Part of a small language model's weights.
Size: vocabulary 8192, 9.87M parameters.
Training: 341M tokens, 10404 steps.
Each number is 128 + 24 x the weight over its row's rms, rounded and kept within 0 to 255. Layers, rows and columns count from 0. Numbers have three digits each. The size before them is the row's rms in percent of the matrix's.

# layer 7 MLP up, 768x192, rms 0.16, rows 40-89, columns 128-191
099:101118150107086089138150103116099131145129132124078123124125128114118099100131164131147162138128089148174143128119145133165071134118122138156111161120174113132138160093100131091084121138130121
109:151133138151137131150139141136128132144109131164102100088130100141113156140116144116169174184146126149170116152135154151129131123117154074102134133112130131112155141074148132146139104130165147
102:100126101099109114096111145127120128109149101176150084160129099120131137119118148155124159118164131103101084118107117110116154128094107146134115143163183115164125084081141156129080164119110142
105:161167151116141133084130126175139140115094091090130101140127131127164096101101138108117136111132152137073164167120148099095150124111107118126091146099143140138123121175164136136144093142127143
095:137147144080125144151120145157153143119105146129131096078099126184146108118150146087142111139127129097107159156123135111119160149116129142108125124070166103134134110126092156115136118117129112
097:118116146136138143152089156133115160139143109132102141097121122156074120149144143127091147153181145125154151169118108147122109129129155094142109085128152141144092114101104140085121108119183139
109:191134137139092160107162119117147137123173132148132141116128130103088068140140095094117099115138131121142164157101182143145136143117131175089147161134115146103164108122122126085143146159145149
096:114131147129115166107164121153119168107155149131149113124167130140136134106084150099142149116176128167128116134107100086143132108104137146096126138138139100105157105092129106118121106181092158
100:127146127165125163097111130105106140128094130119127163118110161137153135089163126158158170121114161123132109145110087127115180119116154124085143113089133146108145131149139128150107131095155131
105:125110134164144126188097128110134111157118092107159118136127096102095171179114175130158135134102124138125102151126111111122099126112100144148100110132161120092169161160148146146103132125085112
102:120165117178135105142135077166082126146152158112124120119162150174114180102147134119122148140163156114132095134121120093174106137153106104178107150144143126112110133096139150109125142145200103
104:124152139097125110126115124113098145096135153136118132137122163091123128112132098144108135119168139156152115109191159130147126140112154171169127115103127156112155126124112120099112161117162124
108:124121122102131124183110119143157160177122114145133100134149120167092109138110122124136153122124123134106122138134117135155152128128160146109107112107105140108125108114159127151134104083114108
097:171113154137072115131145146156126114098131074145132122087161099160129136072122163135163092134130095140113139131142146147122167158133169099142106123111117097125128140088097130151125137151138075
101:129118172121157155114127133112112135131098138143147166137165099132146108125137117130116128129103145113096114080118087123140161109138105144122132119077114097119120115103145128132140105111098091
080:111156118106095138140111142127121175123140170165093126149133126121154128104171145129136125128132139149123113153080130114127072066117138146111140159120125151092116157138113109153132125106124114
093:109164158136172148154133129126170135179097121155114113163128144122118124109136122134129128138097076151115118099118133138129106122120131117183124146101150140149146095157101144096132116135122183
094:118132134122114140084153067124172085116174127121095139161110093120110134120131124158124117129122151168148112161110123151113127157088122171116135125073134109089108122128158083180085143129113148
104:115132107121106191125090125081132109111194111125142121109126093108144143164097125141111179146131129139143122119111087114127132117113075111097146114149139086100144123139135121143104087129156177
106:173165120125109214098146127162155150158112114160111119120109134139126126131108144116111140114133122149138142126143111134114119110149117123105102126106134156140122100135143108118084138097102094
088:123143146152133158108124161134067115120128121125063148115109102133087094110119111078165145136117141090157138168132126162111123128118126134118159125144104174129136147102139132144137132076162170
112:136139146067139137133111087138101143126125101167154172120152088161093139152142147165131099156127159138127129130153136122156133119110135130115117131155131127153117121120135137108150121131097089
104:084133132094142141100146110111155140118134148107126116144116105134173153129132134123124137117178131143134167123141129101144128145118092144127173106117130146159121106123120146106182111090145158
088:135072122120132129092144168104148082122161121132097124119093162152104132151095091131137165159091130134113113141149142154111174112119117157118120105124163114138132133101139129100187149084091106
093:118119117134119096117124144117134131137140171121149109139138127119117124128145129116134087116088169124136131112107188123123129117166138150079144129126154118122156129086083107136130158127131121
103:172140124126117160156156120148123145154102150130150128120108119175131126132119094076111168156121099148134128163138129115113151088106152093119103078103131126152129124135150118108080162131112133
090:156138128093115084143125119121154130108102126163122129147145139131193127139132128103127117181148137145117148157079120097118178120093115138123154094120138157144157129182133121092147148122105124
100:155096121136115077131165096204136156125149111136133142155147129122150118101105147127096118085111102146116113113126115141148107144097147158125118159183098155108161137106118110142115167148134140
101:084093131091154118127119157107111156137136097158127119148147148121113125094125106171146191105094138111145139139102113129135163152119089117111179099126088129132137133134107170153092143091165123
108:132116104120107168146110154102104118116137119139141143118084085161102082163123168082095115179098086125096116099126143120119142128178136102124114117068151144153090151111120155127178171117139129
103:106124124161119101137143096111127143125138119126109152149126108091133129120103173142122104131150120096143146158128152154095143110129127078125104115106152148132116136135107148147097117120146137
105:159151144142114154116157163083108090099136119132125103150173161130138166131122163123137136134144157129131143131149143170116167107126098145116175127143111136144148181149081100135147109142117115
085:085169146165112130114129141151160128122156124175129112150106129113110177197113141129136124142106127130120119150102127127129130119123137141127151093099125127143123104176118116102160185182124135
083:110075124132136132129122096110152123168138131086157156114119072148119119110152128117102187114122088179113132150114102152115132115103128132089151136096113115113116150146152106089171095152169147
094:151154130124121167096135099133142136135128133178155139140119111144128128138110112149146114144147132127162116101133141117100158132139114153118112104185094096130126130166092135135133131175132155
093:138107118089101112163131113112077148119152150122133131150120109165147140141134141146124153121137088150141137057138138117082120158108119153145137065139152135124120107132125121145165068117137152
095:120128150159084175105126132142109143175111114146130128097112144143154138145118115112117101118155130143087105141149087090148143114081091159109142133180125181065118174121117133116139104132145146
106:143101128108122152185123112112137149091119159125119089114129141105109136164101131102120130123133125134131085163135130128117154132121079091162113103132090152171141058128130144096099096139125111
096:122094088151116120160108146137099165131126147051103084133102079155109126158130129168125120132173147149146156120148125154154131111106125126123139156159153128077120133135208133128131137185144143
109:127169102175136107160151127109171115126109160123132136112151124147169068126133149147152146118136163169114103120134097137133107113125152186080115108124156105138121149159137163104118122127128123
103:118102112147102111137131167125137092084128113105137125147129117115132135090148164134144145128147129113174139117078083163149134070159151107099124114110180115117121164156079144130136120143106111
096:108129094118139133137132146140084076122135160117127145099090154130146107128093125176140176118087123152143147133137124129128145127174120136179137109115107150100136077120148180157138122063123124
113:105108156088109142066128167110077127152105139138133154148150092158168089123138114119158138103140138105129160116146140138113138122186118115091130068125144133112150102168136131128165102126081094
089:144144151121159115142107153134123119164145121105075126134116131096121121113151117117135096164151136130124072136128119165134146119092130127148140146149157123159127141141097158138098114165164107
097:114132132084138130147144171111120131105195114128172132117137145141174153151122098131145124135166134107140163103109099129107106120120115114103144121109154121119112075106126132136113145127149133
103:126104133124150163132110181112149181170127127130115091128115146120142126135149134122131097140084140106149208137135113117139126142095101135118124112103077137124095170142126131062115112118161116
095:182120110124106140143108122151160148141144085120130160134131148136111157156140105130136155100102093126150078146145078106107143126108097092126132105117152121092137115107135117125132120120143129
087:160105134138145131136172110136113137122111143125157112166127081101095133142148149123154162133132099137095109168129113119113114104137150153104089139117126146164127159170169166075131118182140135
098:134134138156159101124120119085129154127111125106099111145118100132165095136090097126112125131118141136113127148112101089104137139128158147116165124085082141124143136121095143122135102151131114
095:129120141125106117114142152108146113136121101135118140090107153117171070118114169080105128157066140143086110096123139182131193096124136140133130102131156153149140092134134083139192123133122120
# layer 7 MLP down (transposed), 768x192, rms 0.151, rows 40-89, columns 128-191
097:184109125107130133146113153108128134178142110092141114121124145109201125109112113118156144139147114142070139154126145121107127143157142108125147122133108131137132104131190140082127137089155105
113:132106142123142119172131150133106108155169121122158126168135126159136119129126135125086108116158084090112108149124097107149134134125116107127060137147130091117136106072134174137138097082155110
099:114146119086127132121117150122133124104109121161158139125106098146133079147136122162095120118156106139154115121104130089108118101131121119144118143152121176161127164127144094112077123107096062
100:166116117138122125118125160144116113132137112094092118149105167118143132147134125098146094150117089108134130105162127085102103151107124087168085074133121167132108111115107155140125119094155172
095:105168112065155129165104127094166124130138164148131144144107112165107109165150123119169115139123101111101148129128154139136153108161127137116145117143112118139118095135128144136137141109117131
098:112139137142075101147143135119147106143113147154169156179093113142142143133117154165106084160120117167155092100095189115155129148105170138149075118159141163141094114073148122059115128169129090
106:142103142107128148165138089173116137146070148117103123172133112163155111129122110117146163128121155136090098128102111109132181129153113091147079126137148100120139140156136138084105107125120145
093:145100118135155117133095134087112162124113097154132131123147155138124101128148140140115109123091118088145119124184165122112112145172138139156116138120144141112117085099171102115150122079137138
105:135112094144123111175091115115119121136117139107124167139132164113133107142172086132139084101138144125094168121141135092125131113134125093143171199121116125119128164107153143134120085109127138
110:135133152106134146132079141129154130152117125135102109138141097163157098154109126124130145138127157133133128091172117150118133097108150103152141124132111061158151164147101149077101151145144127
112:109156121089136128181098144141152099110108161126105119159082133124174120079190152119117159123177149111146113131160122095113111146167108132173114112147106140136073117162123147199133135113104125
104:116126121113133134133116124097178141078151125152129157147117107111094156137121166063095106145091168130090110166161154140164125158101147141093138108114132094156149162117135107139123075137119085
103:127114107110082118130081102162127105119132139129143126121092109141104153117114142139112137118126175118133152147137101120155138132104194127151126116156113137155175108151115087125122106097154111
101:112100127115111150138154120144156110154121132093128116136141111095112148161154089075117091123096119145132139118143130146112172211129144104119050074174114122155121129101121136166150139095123151
100:143145136135123142111130123090118146124158129112096105107116107137114117172147122135144113123122161158119140099160143131119131124154123125086159093147166071094133132128120118160181092126110111
103:122124152138110149129135117132138158160161109085116120142103155107150124110080113095132148157147133111159104129147143094130136182148127120167156076103148126131143117148085158207106120099130162
097:126068105086108185165135119103109150123135136178153128145105130137162181137165119141099130116138144110152131123183080128148154170131149101164099122136132134116116113151108095115152124122107131
088:193108123098129115142118129103120169163143113129108140115133116113110151138133173106106146127108155113137146098166128104126161099162100144089132132114132142141157112123133128171156114141096106
100:109121142089147134124109155143106105131119160114136112083094166113131143130133100096097188122106148112161154064138108132121137159125125125152097128147144109112070157132147069122136153179152122
101:093109124124145126136148139152135143136168107130119136099107124123129156151121120114144116101178130131126104120139146124109106119137110152140115104172136134159143102082055147192134121077082151
089:153138146132127149103101139137134116088111130122153109121167089120141158127119158111105164123150136139115097174121152166124070139147140105166152103100098089125101121129089144165102090125090104
104:126152146161124104087133181126140101097169147089100097109127115116158138145139118132131154116152156156085121113128131093145146052147112136124117108124111115103120117079106168170118107103129109
096:155135135162128104137122169130120124159138134127163074091149143141142117118135100124171123147144202140144104101119147147140134138147173136076136077126104082089112122120135124129124122164124142
091:155124143122130169127096146127113126159086156156134130150150119124143080123127096161138105147155146113153113138176142108117110134162120160101151099144092138150139124110102106140132102135158114
090:148130122150141143072106103178146113177144143137128118128135136092109095152148148142136106147140159139151081109136175124106087103113117149151104139152087104159157138104092148108131100135153171
089:114140109131089116152070135149141156126166108150141157145132188181098145113123121128145125120150139144104144109136131091119146156113149140136157151145143084146154125137113100075158128097163137
088:122112122144142082161106152145145092113120151101141144177190102133175105137098164107133119162147163151138152113065135139119126133143100143104138150127164148141123121178119111113145153100093126
099:108135134099141144116129173095121139137147160128132141146132124135154129160108134115114126151106125090158139122137125128130109153116103145176133099136126090139094148146132157118179166093086147
102:070148146112123154075148083172092131108128091157146111139108167107109119099117132144130166168125107109118124144119122143109096114079138156134134152124117128126111145117122108125132102099109105
108:124148160116095137127109149133155128140172133126096103127120112163155185130149155094124161143095130109124149148165112127124119159162115150131128171124114140113064140118098157092133130152113101
103:139123104152142114141152143139132132147157119149143166161107136144117145135096117093149082098087142086106124117096095138169127112128167157128105125151139135127139107084161134129120127102137138
101:154148125142083162127173118150098084150118124155126150141140159098076124117096155109108127140129146119144145114120136186149093136126093149145092114164124130132116140138133074125115120169099157
084:123098137128138155143133133096144118150144141101137149088096145122121114150134128108122097138152134151146079173121122123158086138177152125109143106162135151117096115094107158149098109112115072
088:120133159142172138134109142119132068112122138145159132124124140163158151115120122111134100115145150122124096162142148113089167143144166128178114120140133147085127129093136138095161151094152131
087:132130194127116104120077171110159104140107134130095118134106122144149099111126119112129111149142138154157146096175111126110155126103135145119093122153130105154139180120122150190141140125144115
093:133168152072118146132144141084103132124139139095120123126136084146103175083096186151102138137124087151112133129068123163098137133120130126125194163140095085140144106115140135108115154121122145
097:116150155092134112112144109140101129121072137120124152111187097095077123109128104170105132115091173150127123080155161140157144088128115147111160148168121109106135135144129147074090142114112113
106:123151109145112144152122114133125088155132105171106132100114133147136119148120114124175164096145131136144124117127102116148133149141113139137145089119111144130130100100097142118144156089096144
099:131128146117171134117144112140117083057128173159134125129116117077143121089109116145115102111172140161113115143131125134119110157108135106113129134093105120149119128156139129139145125126121135
108:135123102142132114151121134184148134144119143145100112159118178114082085139145130150102073159135108140120092106116173114115100111127164110106117105119093149122165170122163192160127134154113099
108:123140095148103128134103140147120099148129143140124143117168085116122117140174175150124123138154141150121117098139110132155137175143150139167130098137160111153091076099110148160102127129125109
106:108096170121135107112152120146116154117150108139140131129121127120165077141192158120088163127134102101136103130141117135078137128133158133151111109099110182120105119150147156179147149133087114
134:124169130071112135090161124102103120171098130127119125123124145120130109118116115114129107162103087105126160067141089134140137114159100136126165105094126136155128125114098147204133138126104142
094:070116113118077155069152104166130156102139138152099134155118141092136102124120139150183144068119156149121166123123122124146166149166081117105112154128128132134144104147138102125116138122082134
091:119145148149132129113110149063118108107178147119144119155104142136148138148138160143136144153120117128109141139134148164166085154146122123139107171174153131109126114135067103156065118134122113
095:057109141096095129141158131102076099148097138122105137080097121132111104113131126127109144162157123134074137128122155120155169136159164122177110139133135149117129104157127138110127147127157118
098:083082143112091166103157110111137132161100138111137104134136105129152131108126164152130092162143142135116131132115161134106120099137154162108149094129075135139078137128132145083102164171096095
091:114125101150132131135112138161117161122135111081107131097141145144118138118094133153143114098130128140150103129118143138108099160114111133129164144170124113114114102141124101142123135077122116
095:159157134105142153107100112093126111139107125161142119126126137085125149194124134169108110105118137118138146147121134129105159123154179141083137102081127143118142148132134148103130100155104139
090:096120114117173116118159092078165145142098144129157152150139103165155147108117130141153126119180144110086131176110132095124058146127110131125122118122122111139109093155092128145093135114092131